{
  "n_layer": 10,
  "d_model": 384,
  "n_head": 6,
  "n_kv_head": 6,
  "head_dim": 64,
  "d_mlp": 1536,
  "vocab_size": 16384,
  "activation": "tanh_gelu",
  "norm": "layernorm",
  "norm_place": "pre",
  "norm_eps": 1e-05,
  "positions": "rope",
  "rope_base": 10000.0,
  "rope_fraction": 0.5,
  "qk_norm": false,
  "attn_scale": 0.125,
  "bias": "none",
  "tie_embeddings": false,
  "parallel_block": true,
  "init": "uniform",
  "init_std_qkv": 0.0244,
  "init_std_o": 0.0244,
  "init_std_up": 0.0244,
  "init_std_down": 0.0,
  "optimizer": "soap_variant",
  "lr": 0.00449,
  "lr_mult_o": 1.05,
  "beta1": 0.95,
  "beta2": 0.98,
  "lr_head": 0.0104,
  "grad_clip": 1.0,
  "warmup_steps": 200,
  "schedule": "wsd",
  "decay_fraction": 0.825,
  "decay_shape": "sqrt",
  "final_lr_fraction": 0.0,
  "batch_tokens": 262144,
  "seq_len": 1024,
  "doc_mask": true,
  "train_tokens": 804100000,
  "steps": 3068,
  "dataset": "wikipedia_en"
}
Each number is 50 + 12 x the weight over its row's rms, rounded and kept within 0 to 99. Layers, rows and columns count from 0. The size before them is the row's rms in percent of the matrix's.

# up: layer 4 MLP up, 1536x384, rms 0.112, rows 13-65, columns 64-127
# down: layer 4 MLP down (transposed), 1536x384, rms 0.11, rows 13-64, columns 64-127
up13 109:45 48 48 53 54 41 57 56 49 68 53 41 31 65 33 47 48 58 42 62 56 62 43 60 53 34 55 26 58 37 39 60 64 43 59 64 59 41 80 44 58 47 72 27 57 32 52 68 33 72 65 56 33 51 47 49 47 48 73 64 59 36 32 77
down13 114:51 38 67 65 41 54 61 41 49 70 60 69 64 44 48 69 54 68 47 65 48 35 46 59 52 46 57 49 49 44 44 45 66 60 43 41 59 49 56 45 31 67 44 39 57 71 34 50 58 57 46 43 35 48 30 39 48 52 49 67 22 54 44 48
up14 088:72 36 37 39 63 57 40 40 40 34 46 60 51 49 47 69 12 67 49 70 47 42 67 62 58 43 58 76 57 58 61 70 63 59 54 42 54 56 48 55 54 78 87 46 56 76 45 75 42 54 58 54 17 44 53 44 41 50 56 65 31 43 53 28
down14 090:49 36 74 57 49 39 30 35 34 53 48 24 40 62 60 41 31 32 67 34 38 77 60 44 47 36 46 46 50 51 44 52 41 43 40 53 35 57 53 39 36 12 32 43 50 11 69 38 45 61 63 56 57 63 36 56 71 68 39 56 47 58 48 47
up15 099:59 42 31 55 58 59 67 65 45 49 53 49 24 45 58 61 27 34 68 46 36 52 61 74 64 50 36 54 30 39 43 59 54 50 37 50 43 37 38 67 46 56 52 66 50 51 51 38 41 56 58 60 36 57 48 32 27 58 55 54 58 57 47 40
down15 094:47 56 54 50 70 49 43 42 69 55 45 54 64 65 43 60 45 51 40 45 35 65 57 51 71 47 59 60 29 49 61 38 47 63 56 55 45 38 47 42 42 43 89 54 67 39 38 54 60 56 41 43 35 65 27 36 62 55 50 68 39 50 38 76
up16 104:64 54 46 60 57 60 62 62 48 60 76 40 58 50 46 43 28 27 52 56 49 53 45 67 41 38 56 34 55 56 42 38 43 79 48 59 38 29 33 37 51 55 58 68 44 39 30 71 62 46 61 32 47 60 67 57 46 59 44 36 55 48 37 46
down16 113:52 53 57 49 35 37 62 28 54 55 57 41 56 60 38 55 49 46 38 37 45 45 32 71 50 43 38 55 80 42 43 61 46 40 36 40 34 42 52 54 49 36 61 40 53 56 34 71 38 40 31 61 54 68 68 37 51 39 44 45 53 68 59 32
up17 103:24 52 39 50 57 72 32 38 54 77 60 18 46 58 52 41 64 39 65 67 59 45 51 50 44 50 34 70 46 61 61 45 65 42 58 54 47 44 55 39 51 53 41 41 57 37 58 39 67 64 56 66 35 46 50 38 47 68 43 41 59 48 48 49
down17 103:70 56 54 41 49 44 59 68 55 36 62 65 57 48 63 66 63 55 53 41 46 52 43 70 55 42 31 42 39 59 49 47 71 54 49 53 59 42 42 38 68 64 69 28 61 24 51 54 52 56 33 54 28 70 42 35 67 69 57 42 47 37 31 46
up18 090:42 73 64 51 61 50 55 38 47 59 42 34 43 77 64 50 29 67 35 61 30 63 43 47 66 41 44 41 45 70 60 30 25 31 52 46 59 63 40 56 47 47 42 53 48 39 26 61 76 54 66 39 52 67 45 34 47 51 50 25 43 29 57 44
down18 094:45 52 44 41 22 49 40 44 49 61 43 71 43 34 66 40 62 40 76 54 39 51 53 51 52 32 33 65 46 61 45 54 61 76 44 28 38 63 63 49 43 13 57 27 55 58 63 39 43 44 49 48 56 46 50 54 63 69 41 42 46 81 52 32
up19 099:46 59 44 45 54 29 68 64 35 69 50 53 42 52 36 56 45 44 60 56 64 44 37 60 50 36 47 43 62 60 52 36 46 56 45 52 51 61 56 49 53 40 37 73 44 42 32 37 46 50 70 45 57 67 44 41 30 30 42 44 47 54 62 73
down19 092:43 62 44 45 63 48 41 25 58 49 49 25 50 57 41 49 35 27 51 44 39 65 73 44 31 57 46 51 47 50 45 69 39 46 41 44 60 38 47 47 39 60 45 46 49 59 39 50 65 53 55 69 64 48 49 63 70 53 61 56 46 66 33 52
up20 098:43 51 58 28 64 32 47 37 67 59 46 50 42 60 57 48 49 49 48 44 70 63 65 50 46 42 42 58 47 83 63 66 36 47 48 55 23 46 29 41 41 66 27 46 52 35 62 33 59 65 60 41 44 59 47 58 52 61 34 59 60 44 53 46
down20 091:56 45 18 50 65 46 54 51 34 77 31 50 50 63 71 40 53 60 55 57 40 41 53 55 40 46 76 35 43 55 30 43 52 50 60 50 50 61 58 43 53 48 42 47 67 47 43 63 60 43 27 52 58 44 60 54 50 51 45 26 28 53 53 44
up21 101:30 57 69 36 54 28 45 48 59 57 44 59 38 52 56 46 57 49 52 59 61 42 60 40 65 38 60 52 34 48 65 42 44 44 46 56 60 56 39 70 59 33 46 54 67 40 33 60 49 60 53 34 55 47 58 52 61 51 39 53 42 43 58 45
down21 101:55 52 17 27 58 62 65 39 49 57 58 40 55 45 69 69 40 41 36 50 66 55 62 64 37 30 47 46 45 59 56 28 51 44 24 59 61 29 53 52 44 38 73 45 44 34 61 52 47 64 29 54 66 38 61 44 61 48 50 49 56 54 51 47
up22 103:62 53 45 39 35 48 47 65 45 50 39 54 44 48 55 50 68 47 36 64 58 59 43 40 44 50 56 58 49 67 35 30 52 54 54 35 61 49 45 56 55 56 35 57 47 47 40 52 49 56 47 54 55 44 41 51 42 47 43 50 80 28 44 62
down22 106:50 42 61 45 41 64 37 46 35 38 51 52 39 53 45 62 30 53 67 52 53 36 30 40 65 50 23 59 68 48 40 46 57 35 71 31 56 70 41 42 45 67 60 59 46 54 54 71 30 64 56 65 49 56 54 43 54 63 66 39 56 43 67 56
up23 105:29 47 62 68 48 43 54 47 64 52 75 61 41 38 54 51 56 18 55 47 41 48 57 54 61 55 52 41 60 61 57 47 40 56 54 41 15 50 35 42 60 62 85 71 41 76 54 47 60 30 67 43 47 46 87 60 27 38 59 47 55 61 54 67
down23 104:47 52 66 41 54 53 44 63 36 34 42 52 45 25 59 66 47 40 61 36 43 43 43 26 51 34 58 42 57 54 47 75 41 41 43 44 47 51 57 64 75 55 41 61 51 56 61 62 39 41 72 39 64 52 40 61 75 32 62 49 33 40 38 67
up24 101:60 46 28 26 58 44 50 60 40 48 42 34 51 63 40 53 40 50 38 50 81 73 63 61 30 39 51 48 66 51 47 43 41 53 64 42 51 39 56 59 41 62 42 59 46 46 54 38 60 27 57 40 22 33 54 52 48 43 50 43 56 41 40 64
down24 100:40 58 60 56 55 43 53 79 37 49 53 33 44 37 66 60 27 69 62 71 51 54 33 68 44 60 57 44 33 50 60 45 48 58 34 41 51 51 63 65 54 71 47 43 62 49 34 55 52 57 45 64 48 53 57 55 42 50 48 55 43 60 67 46
up25 096:49 47 56 48 57 47 46 36 46 62 47 47 43 50 48 50 63 62 65 53 55 24 51 58 59 51 47 63 67 30 55 56 53 47 66 39 69 55 33 64 48 35 46 55 56 42 43 50 46 34 31 48 38 38 36 53 30 53 61 54 66 40 43 52
down25 102:62 51 62 38 61 62 56 41 58 52 36 46 53 50 47 35 70 53 58 56 47 44 54 37 41 48 41 65 39 72 67 35 43 53 63 69 60 51 53 47 65 61 40 47 37 39 73 67 20 52 60 45 62 30 42 53 37 33 53 59 60 46 57 61
up26 101:53 57 65 56 50 50 63 41 55 27 57 58 50 43 49 45 44 47 68 59 45 61 50 45 71 50 53 48 53 40 38 34 39 43 67 40 32 44 35 50 44 40 56 66 49 40 63 52 41 40 56 58 66 69 61 53 43 60 53 49 41 47 49 46
down26 099:60 50 57 37 43 44 51 62 63 54 20 69 50 64 75 42 52 56 67 53 64 44 39 62 35 52 54 51 47 48 32 72 41 24 65 49 55 50 47 55 50 61 52 44 47 39 53 68 62 48 63 43 46 56 51 50 37 50 40 52 47 24 33 40
up27 096:15 62 54 27 66 30 51 32 25 30 39 69 53 76 78 50 22 29 42 57 64 49 51 59 64 55 59 51 76 58 45 54 52 28 73 39 37 44 59 47 32 44 38 54 67 38 44 47 76 55 55 74 29 56 45 53 57 59 62 45 51 57 35 58
down27 098:46 37 55 57 29 51 55 35 46 62 46 48 53 32 72 41 22 35 46 55 50 58 49 66 45 45 43 35 33 69 44 69 45 55 52 62 30 45 39 64 55 63 59 42 44 81 41 74 43 48 52 36 26 56 33 43 34 46 44 54 60 42 79 64
up28 109:28 50 68 26 54 28 41 69 50 60 40 73 39 65 43 44 40 62 39 64 52 48 54 51 53 45 48 63 49 37 67 48 43 44 52 38 41 57 57 54 46 40 60 42 39 50 45 57 64 40 48 40 61 48 52 62 65 34 57 50 68 44 59 51
down28 102:60 67 43 40 42 28 58 69 42 42 44 37 26 55 70 61 38 62 37 56 66 58 30 54 49 26 48 47 54 47 62 34 52 45 60 50 41 60 66 55 44 48 51 57 49 53 46 74 40 44 45 36 46 42 33 27 55 68 46 66 37 78 57 50
up29 092:69 35 59 49 53 61 50 40 37 49 52 51 35 55 45 56 59 63 54 23 46 61 59 39 69 53 50 38 49 39 52 36 58 59 49 64 59 60 53 62 49 49 50 56 54 48 49 58 59 38 54 49 45 57 40 43 62 67 56 48 53 55 62 47
down29 094:54 48 70 54 39 44 18 49 66 38 46 50 63 67 65 29 50 41 40 49 46 46 75 57 27 64 48 57 52 45 50 39 67 57 75 43 55 60 50 55 56 33 43 33 45 55 57 66 55 75 42 59 39 41 58 52 68 61 42 43 48 44 47 52
up30 089:64 58 49 63 43 55 50 51 44 32 63 61 40 41 63 58 54 45 31 40 31 49 65 43 40 47 43 49 36 55 39 38 57 40 43 56 58 47 39 54 43 46 44 48 68 42 33 59 63 55 49 80 39 48 46 28 64 45 57 65 62 58 62 65
down30 094:41 50 65 36 61 74 50 41 44 66 44 46 43 58 33 39 36 21 40 56 51 61 62 59 72 38 41 66 56 51 69 54 54 65 82 53 52 28 54 68 69 32 60 17 45 50 48 31 48 52 41 50 49 53 33 61 42 51 58 61 56 51 49 47
up31 104:46 56 43 55 48 60 48 56 61 58 51 48 56 54 51 41 45 46 64 56 29 57 45 77 49 37 37 43 52 45 57 30 42 51 54 43 55 63 69 59 40 26 32 41 50 46 42 49 46 53 38 68 34 77 62 54 65 61 53 59 22 77 69 32
down31 106:69 47 61 63 60 50 47 44 50 27 42 45 38 50 26 32 59 38 50 48 52 49 51 65 56 43 33 48 41 47 44 75 34 40 79 49 63 59 46 63 36 63 49 45 62 37 50 49 39 69 50 64 49 55 63 51 35 57 61 60 25 71 62 53
up32 104:71 54 53 43 53 41 47 53 53 55 28 45 77 54 56 57 36 41 63 65 68 53 51 42 17 31 63 45 49 46 35 41 40 63 49 42 56 20 50 52 53 58 45 44 54 57 24 53 42 54 41 39 47 32 35 26 89 71 40 49 59 50 59 45
down32 096:61 46 49 59 39 62 16 44 41 53 76 66 68 56 48 51 44 54 49 60 66 53 35 41 46 42 47 67 66 32 75 44 63 45 42 53 47 43 57 50 55 40 54 45 45 49 36 60 46 43 65 53 71 60 52 52 77 63 65 48 39 57 37 61
up33 101:58 45 64 45 79 56 57 42 47 70 32 16 72 38 53 61 51 47 45 45 45 47 47 39 51 55 66 59 60 65 38 35 62 23 50 59 54 57 48 69 29 19 45 49 78 65 39 36 61 78 43 52 72 47 70 50 56 57 52 51 66 67 48 67
down33 107:55 30 63 68 44 53 48 31 88 67 47 43 59 47 48 54 59 53 39 53 48 33 31 63 50 44 41 40 53 39 47 33 36 47 42 58 52 70 48 63 56 28 29 51 72 31 32 55 68 45 49 51 37 60 39 75 28 54 43 31 40 36 34 54
up34 088:33 24 55 62 60 65 47 51 51 35 43 56 44 20 63 52 31 57 49 42 59 48 60 56 79 40 52 42 50 40 41 48 49 79 47 19 52 52 54 25 22 48 51 58 48 42 51 22 62 45 52 67 33 52 48 40 60 22 32 52 55 41 43 33
down34 091:40 58 53 38 42 44 38 60 62 43 29 39 75 51 31 47 62 35 56 25 48 51 56 40 54 39 57 67 50 46 30 56 39 40 50 79 42 41 63 54 55 52 50 45 61 60 62 53 40 62 54 28 83 37 33 38 54 38 64 83 46 50 58 51
up35 103:58 47 49 45 45 42 66 53 49 65 53 42 33 53 47 80 52 47 50 46 59 47 40 73 50 52 57 44 43 55 36 41 39 52 53 48 53 49 52 52 68 36 50 65 50 40 29 57 53 50 54 59 45 56 69 56 55 46 43 99 40 42 31 48
down35 104:65 53 51 58 39 39 39 49 50 35 62 50 49 59 40 46 43 65 45 46 42 66 38 66 45 61 38 45 53 45 40 24 57 34 37 45 61 56 50 49 34 36 28 45 61 30 47 57 65 58 86 26 35 57 59 50 47 47 69 56 59 42 30 67
up36 097:56 37 37 26 59 65 46 46 57 60 47 34 35 47 55 42 54 59 56 68 39 48 47 65 74 57 58 49 48 36 43 66 59 39 23 49 41 23 47 41 46 60 47 60 35 49 38 58 41 47 42 53 55 61 43 43 53 40 46 65 34 53 36 69
down36 086:43 44 51 58 61 58 39 54 60 49 58 56 51 79 50 53 55 58 31 53 46 40 47 58 48 62 62 48 31 39 30 65 55 45 47 58 72 39 71 57 42 79 44 35 62 48 47 45 66 53 52 56 48 57 49 50 38 45 54 37 46 53 39 36
up37 106:41 70 46 47 55 45 51 73 29 63 59 58 78 58 61 51 56 53 61 22 60 57 47 52 53 59 61 49 67 64 64 28 27 28 45 35 49 53 51 58 71 38 60 60 44 53 46 42 69 51 70 61 21 57 39 49 44 47 48 44 22 43 47 37
down37 104:57 40 58 77 51 60 46 65 51 53 51 51 63 48 39 30 31 56 67 58 54 50 34 60 40 42 45 48 55 80 68 45 51 42 28 66 52 67 39 57 70 52 65 51 58 39 59 42 36 47 47 58 44 61 11 55 65 56 61 39 31 45 42 55
up38 095:26 45 63 64 54 41 53 35 48 33 46 37 63 17 43 37 49 66 44 66 38 50 36 61 51 59 55 51 42 62 72 56 29 46 49 52 77 54 45 57 50 35 50 37 42 41 41 44 41 33 49 34 60 60 40 51 58 55 53 62 53 25 71 50
down38 097:54 56 35 43 52 56 48 45 46 34 48 56 47 40 35 41 39 43 47 57 41 56 35 71 48 64 87 52 53 44 31 27 66 58 36 56 73 29 36 57 44 66 45 59 56 62 43 61 43 37 34 61 47 60 37 58 57 52 56 47 38 34 51 50
up39 102:51 32 47 29 54 60 49 41 69 51 45 20 65 40 59 45 66 60 59 59 32 32 48 42 66 56 37 53 62 33 51 62 60 46 38 61 47 58 48 52 61 43 56 56 49 65 49 54 77 57 60 40 65 65 31 59 59 55 57 45 58 56 75 24
down39 099:52 61 41 61 34 43 53 58 42 55 39 57 31 51 63 53 35 49 60 49 59 58 29 45 58 42 56 67 55 61 45 35 46 67 63 32 60 46 75 40 61 47 27 57 32 30 56 60 49 56 57 42 69 15 49 63 31 51 59 59 47 37 42 53
up40 102:43 64 51 59 48 54 71 36 57 47 32 56 48 32 59 69 29 29 42 47 47 19 64 39 40 42 47 33 53 57 61 62 45 44 51 29 48 51 40 62 55 68 60 45 39 86 36 54 45 54 31 63 38 65 57 49 67 42 52 54 54 56 39 24
down40 099:40 53 28 73 54 51 48 28 53 31 49 49 62 33 60 62 51 54 34 38 44 63 39 32 43 63 51 43 47 49 56 54 72 52 57 62 30 53 68 49 60 63 35 47 47 62 38 41 40 58 34 67 38 45 66 59 46 37 46 36 51 28 38 60
up41 104:23 45 56 60 66 67 58 60 27 46 43 41 50 46 54 57 54 49 45 51 61 50 39 35 29 46 34 62 77 57 43 35 34 54 33 63 35 57 43 60 39 53 53 39 65 62 49 52 42 39 60 52 70 33 60 52 36 41 47 35 46 51 43 49
down41 103:47 49 35 50 42 54 56 29 46 48 47 57 51 24 33 56 41 43 35 45 53 36 49 65 37 43 57 54 48 69 66 54 68 42 54 71 58 42 42 42 52 57 55 65 65 57 51 52 51 70 43 69 24 64 61 28 62 50 66 43 51 23 48 54
up42 095:36 47 57 42 49 31 42 59 76 61 36 33 56 59 43 37 66 49 55 45 66 56 35 44 70 31 53 48 58 72 80 38 35 65 50 57 64 32 43 50 65 31 57 56 67 69 48 32 41 46 60 23 44 38 74 34 57 51 42 39 38 59 54 24
down42 090:54 55 43 43 57 46 66 60 55 88 44 54 40 69 54 51 59 59 59 40 47 50 45 38 49 47 68 25 60 59 46 66 39 50 52 54 47 59 32 64 53 54 71 50 29 45 41 60 72 58 50 29 69 33 43 49 44 52 46 36 49 45 52 60
up43 096:26 39 56 52 52 40 53 43 67 55 48 49 60 58 59 46 71 54 44 47 53 42 54 48 64 63 41 63 58 66 53 45 43 29 50 70 57 25 44 58 43 41 66 59 52 75 36 39 59 40 57 53 45 53 40 62 40 31 67 57 53 66 40 34
down43 093:43 48 45 57 31 50 71 64 56 37 44 50 46 36 53 48 47 35 36 35 53 54 61 68 39 61 52 48 43 34 38 38 41 70 50 74 71 67 45 36 52 47 45 41 74 55 53 64 70 48 70 44 56 52 42 46 50 44 44 61 40 13 59 66
up44 100:39 54 52 35 55 64 51 40 43 58 78 46 71 31 43 60 53 68 52 33 57 66 53 51 67 30 37 46 61 55 52 37 46 55 66 34 51 49 50 69 54 48 44 66 44 58 59 56 62 37 63 70 38 47 64 50 67 39 52 52 60 52 47 45
down44 108:35 47 45 52 60 88 50 43 33 44 52 46 47 42 57 39 40 43 30 45 50 48 32 51 64 51 46 65 50 49 77 54 57 25 41 47 35 57 36 43 61 29 53 68 60 35 58 58 38 52 53 55 69 50 37 47 53 19 48 38 59 45 39 46
up45 104:59 29 51 44 55 54 57 49 63 48 44 52 54 22 44 61 78 50 46 39 52 53 63 62 50 38 45 69 29 53 71 46 47 53 50 37 21 71 37 34 34 47 50 34 70 61 86 56 78 29 39 50 31 60 58 61 36 48 33 33 52 70 41 60
down45 106:45 72 52 57 40 74 51 49 51 55 46 61 39 60 38 45 37 45 48 46 37 39 60 45 73 51 76 47 36 63 41 46 46 58 39 48 39 56 55 43 55 48 52 66 54 72 38 76 55 61 49 50 56 57 48 34 59 77 31 45 67 74 24 67
up46 109:46 53 43 56 38 66 50 47 47 57 48 40 53 56 52 47 45 27 49 43 46 41 41 41 63 59 60 74 48 44 56 39 35 26 52 73 44 51 42 55 40 67 36 49 48 68 54 50 65 73 37 58 48 47 62 33 48 63 45 79 67 40 56 55
down46 113:63 61 57 73 37 62 57 55 61 29 54 38 28 56 66 22 64 44 35 30 49 45 61 48 61 59 60 54 49 77 41 23 46 40 50 23 67 66 48 68 44 44 41 34 30 61 59 47 38 68 67 65 39 63 55 35 46 62 46 53 76 48 46 55
up47 098:31 74 54 59 48 43 61 56 36 55 53 37 67 40 50 67 59 59 47 54 51 68 32 43 61 51 43 52 22 44 49 17 53 67 53 40 48 55 61 66 22 54 56 55 55 51 35 45 48 71 55 46 61 44 41 60 61 57 58 55 52 67 48 72
down47 098:62 58 32 65 55 28 58 46 37 26 42 43 48 23 55 57 54 34 55 64 38 56 48 65 25 49 60 37 43 47 25 72 54 55 24 61 56 54 68 46 49 55 35 56 40 56 54 33 35 48 54 63 45 36 37 69 45 51 59 26 16 44 36 15
up48 107:36 61 48 55 63 40 53 64 54 41 39 22 46 28 37 49 51 26 37 23 45 62 55 45 35 35 47 55 40 51 65 63 37 47 52 80 41 54 56 53 50 41 58 53 48 31 37 65 50 68 56 45 54 28 63 73 58 51 38 35 70 80 45 49
down48 107:56 36 46 45 58 32 44 56 41 45 63 43 41 75 78 48 50 49 51 32 39 66 51 50 48 44 66 50 57 34 54 26 21 63 39 47 66 35 49 47 67 38 21 43 57 40 41 58 19 44 43 39 80 73 45 69 46 54 29 65 30 64 41 35
up49 096:39 46 36 53 57 48 53 41 26 40 32 54 59 43 35 28 37 43 57 48 39 46 64 54 42 67 50 55 50 81 51 60 43 54 27 60 48 25 52 62 54 54 41 50 40 60 55 39 47 66 47 42 54 46 27 46 39 41 38 50 42 87 60 55
down49 102:80 54 61 50 52 59 36 34 38 67 59 69 29 49 61 35 44 51 42 51 48 68 22 47 46 33 43 57 49 51 55 45 48 48 65 52 57 61 51 51 59 48 53 52 36 54 44 66 25 31 44 36 54 63 53 55 63 64 43 54 52 38 63 68
up50 101:40 58 66 31 65 32 45 53 52 47 53 53 68 43 60 51 37 32 62 51 59 37 64 54 51 31 33 65 58 66 40 50 76 29 28 37 39 64 55 56 56 49 79 52 36 49 42 57 56 66 55 58 54 40 50 31 65 59 56 54 70 39 83 34
down50 104:53 76 68 50 63 48 55 45 65 55 61 57 40 68 37 50 42 29 34 26 55 49 43 33 48 59 61 56 52 28 58 41 42 49 67 55 82 53 60 48 60 50 51 33 63 54 46 55 75 59 63 42 35 59 58 44 53 59 54 62 54 56 47 60
up51 095:51 41 57 74 26 52 45 68 46 37 28 59 35 57 38 58 46 43 56 51 34 39 60 39 57 56 24 50 74 25 70 55 25 55 54 55 49 41 26 49 48 91 48 48 35 39 45 43 49 46 56 30 50 60 38 25 72 58 52 43 37 44 54 30
down51 100:44 44 60 43 41 48 32 37 31 49 13 46 48 46 37 42 58 45 63 64 56 59 62 54 44 43 55 57 45 51 42 27 41 58 45 38 58 70 57 44 57 35 51 42 49 39 46 49 50 59 54 60 58 36 49 27 36 59 48 57 43 45 42 66
up52 094:54 72 56 62 66 52 60 47 66 53 67 46 64 36 41 37 52 64 36 42 57 49 48 52 29 59 67 55 41 53 56 50 34 31 55 51 52 51 35 62 38 48 36 60 56 67 65 50 67 39 47 46 44 47 52 08 62 69 55 36 48 50 47 64
down52 100:46 55 44 54 47 39 29 43 60 37 36 65 65 56 50 64 45 45 34 36 55 49 49 64 49 44 49 47 47 54 49 49 53 39 61 50 46 47 75 54 62 44 63 58 29 61 52 36 50 66 56 62 59 68 54 49 59 25 18 52 52 50 67 46
up53 097:47 39 52 39 62 57 58 84 44 38 50 46 49 74 34 46 49 50 43 65 27 43 76 36 33 43 62 58 39 53 39 39 65 59 60 48 61 38 63 39 59 65 53 67 37 68 42 50 77 50 63 79 29 50 68 36 48 24 33 40 70 48 36 64
down53 108:43 43 35 44 46 50 24 55 51 35 43 40 57 25 43 42 68 28 15 54 32 56 56 52 36 43 45 46 61 33 58 38 55 39 46 46 46 50 34 59 46 75 64 48 52 43 30 33 42 54 49 62 43 39 24 31 65 54 66 50 43 44 32 56
up54 089:74 38 47 63 46 48 52 65 57 66 47 45 37 45 42 54 84 38 60 43 44 60 59 62 57 28 54 42 50 75 50 54 57 73 43 75 53 50 28 42 63 48 79 41 46 51 49 33 39 50 46 48 29 64 73 41 79 73 36 60 46 50 51 21
down54 092:53 62 48 51 64 62 34 30 43 67 57 64 37 43 44 52 57 63 34 58 52 69 48 53 36 36 42 53 22 33 43 41 63 46 27 39 45 42 60 36 44 59 49 61 46 52 58 45 49 58 38 62 51 61 52 52 50 28 56 37 24 47 56 82
up55 093:58 56 22 53 37 47 50 50 68 59 63 27 55 44 37 54 42 48 63 38 44 52 30 48 59 45 45 40 56 55 43 44 46 44 36 64 55 53 48 68 55 53 23 44 37 65 46 50 62 46 53 54 54 47 43 56 45 60 37 28 56 53 61 36
down55 093:58 57 59 71 46 54 55 43 43 42 55 63 56 58 56 56 55 41 52 32 48 42 41 45 41 46 60 37 41 28 62 56 55 44 53 47 46 55 37 38 56 48 69 45 56 63 38 51 67 56 51 59 17 67 47 36 60 58 63 39 64 51 45 64
up56 096:63 59 55 52 51 53 52 45 40 63 51 62 65 67 54 56 49 44 62 45 26 48 45 45 56 43 53 71 56 59 18 38 54 46 42 28 50 49 83 39 50 70 35 62 52 47 48 60 82 60 51 61 50 42 23 45 58 36 50 57 73 48 32 30
down56 100:46 35 64 47 23 65 60 50 44 49 38 46 44 28 51 56 39 45 54 72 43 39 29 54 39 61 53 49 68 62 50 71 51 37 53 61 43 61 69 60 41 65 52 62 51 55 67 48 54 59 50 29 42 48 54 41 60 57 49 22 49 40 53 66
up57 109:40 47 45 49 35 57 55 48 40 64 46 49 62 52 53 37 59 44 43 57 51 29 54 54 73 64 50 71 31 63 40 53 47 24 22 41 47 50 60 54 62 47 31 52 49 58 37 40 42 59 45 36 43 45 37 50 48 44 52 30 82 52 32 45
down57 103:59 38 38 68 42 45 29 66 24 33 56 37 51 67 66 43 77 58 39 25 45 31 56 62 63 70 59 41 51 31 73 35 40 44 56 40 61 54 31 21 66 47 38 81 64 43 53 52 39 63 51 47 55 48 48 57 38 68 56 37 57 57 68 46
up58 097:39 65 30 48 30 58 43 57 75 66 37 59 46 24 55 61 58 67 51 57 56 35 60 47 38 44 40 41 62 53 78 41 53 59 50 48 39 60 22 48 68 54 52 50 44 42 65 49 44 70 41 43 21 51 43 55 60 48 70 40 46 50 32 56
down58 099:62 40 55 36 42 39 62 59 60 47 57 62 50 43 61 62 49 49 42 60 50 41 46 53 61 59 65 57 53 58 44 54 41 38 48 35 35 31 63 32 43 56 59 54 57 67 53 72 58 57 58 52 77 52 29 25 64 56 45 53 53 45 49 51
up59 094:54 59 73 52 63 71 49 64 38 44 52 47 38 43 64 45 63 52 26 34 73 61 09 43 40 51 41 45 56 46 51 32 65 65 56 61 58 62 49 44 42 43 46 38 71 49 40 41 63 51 34 52 49 41 56 73 42 65 34 68 49 61 58 53
down59 099:57 64 35 51 49 52 60 56 45 60 52 61 45 59 57 57 43 68 59 34 64 56 49 68 40 63 49 45 80 51 33 51 52 67 40 42 50 44 54 43 41 46 61 46 50 35 56 66 38 61 36 56 46 44 66 42 44 44 50 41 63 35 44 52
up60 098:58 32 54 59 41 58 34 48 52 40 57 81 43 55 45 58 28 36 64 47 36 35 61 65 75 56 48 53 52 67 64 32 40 51 48 48 62 39 50 61 82 65 47 34 15 48 29 46 46 29 58 80 80 64 50 79 59 46 54 40 41 57 15 40
down60 101:46 58 35 49 56 40 36 72 49 47 52 50 58 40 55 61 45 51 40 29 51 55 55 42 40 53 61 60 58 27 39 69 47 61 46 61 52 52 44 45 62 51 53 65 73 58 35 58 53 46 57 45 56 59 44 39 39 45 26 46 62 55 67 37
up61 106:43 54 32 60 43 38 57 51 49 55 38 46 42 43 45 50 51 46 44 53 68 47 50 53 46 51 29 32 63 32 54 51 43 44 58 49 54 46 71 52 37 64 41 47 63 62 58 38 42 70 50 39 61 60 59 54 57 59 42 48 70 42 58 28
down61 101:60 49 40 59 44 76 45 70 37 42 36 53 25 49 63 54 60 48 76 52 31 38 59 42 37 65 41 52 46 43 59 52 73 64 43 64 66 48 53 43 59 41 42 45 65 28 64 58 52 34 57 54 51 51 45 63 52 56 58 35 64 34 51 62
up62 095:33 43 60 41 52 53 78 37 42 65 54 72 52 54 51 40 53 32 36 78 72 47 39 39 47 61 58 38 55 44 67 36 54 66 43 47 69 60 39 50 64 52 37 61 75 61 41 39 82 44 27 58 57 52 47 52 59 62 47 61 35 38 37 51
down62 097:63 60 48 61 48 42 45 57 48 39 15 48 61 42 40 40 71 37 41 47 62 63 46 41 47 53 37 49 23 50 51 39 45 63 52 53 24 32 65 53 53 29 50 44 72 19 57 50 56 65 17 31 45 47 62 65 47 45 33 41 62 54 68 30
up63 109:65 48 46 33 46 52 57 59 38 47 66 51 60 49 37 57 53 39 36 28 46 47 51 60 57 32 55 68 58 52 54 59 38 39 58 58 37 41 35 56 57 57 52 41 22 58 46 52 64 49 60 57 22 26 43 52 45 59 50 67 55 53 41 48
down63 099:62 33 36 48 54 32 51 57 57 28 57 17 73 42 66 54 44 39 61 54 43 75 59 48 35 60 18 38 53 36 61 35 41 48 64 52 52 47 32 60 51 64 69 49 66 42 40 45 55 52 33 51 46 57 79 62 48 42 53 44 50 48 39 35
up64 100:47 65 76 47 38 52 46 67 66 32 69 74 63 53 54 59 63 56 39 29 47 39 50 51 42 65 64 46 35 43 53 51 54 55 54 41 35 48 66 51 50 55 45 55 28 43 62 41 52 58 60 35 56 16 36 60 56 53 50 56 57 59 44 55
down64 095:52 39 45 56 27 33 52 60 49 37 45 48 57 60 45 52 44 69 50 46 48 57 25 51 29 48 63 47 14 65 47 41 49 52 50 59 35 37 78 19 52 42 45 53 58 32 46 63 44 23 51 59 61 69 56 59 46 48 53 54 30 66 47 59
up65 108:61 67 55 70 50 49 66 65 40 75 40 32 58 49 71 58 77 31 49 49 44 51 34 53 45 55 45 37 36 75 40 31 38 31 62 62 63 59 61 40 54 52 35 59 40 49 76 47 39 64 36 56 55 47 37 50 53 55 55 46 46 54 59 23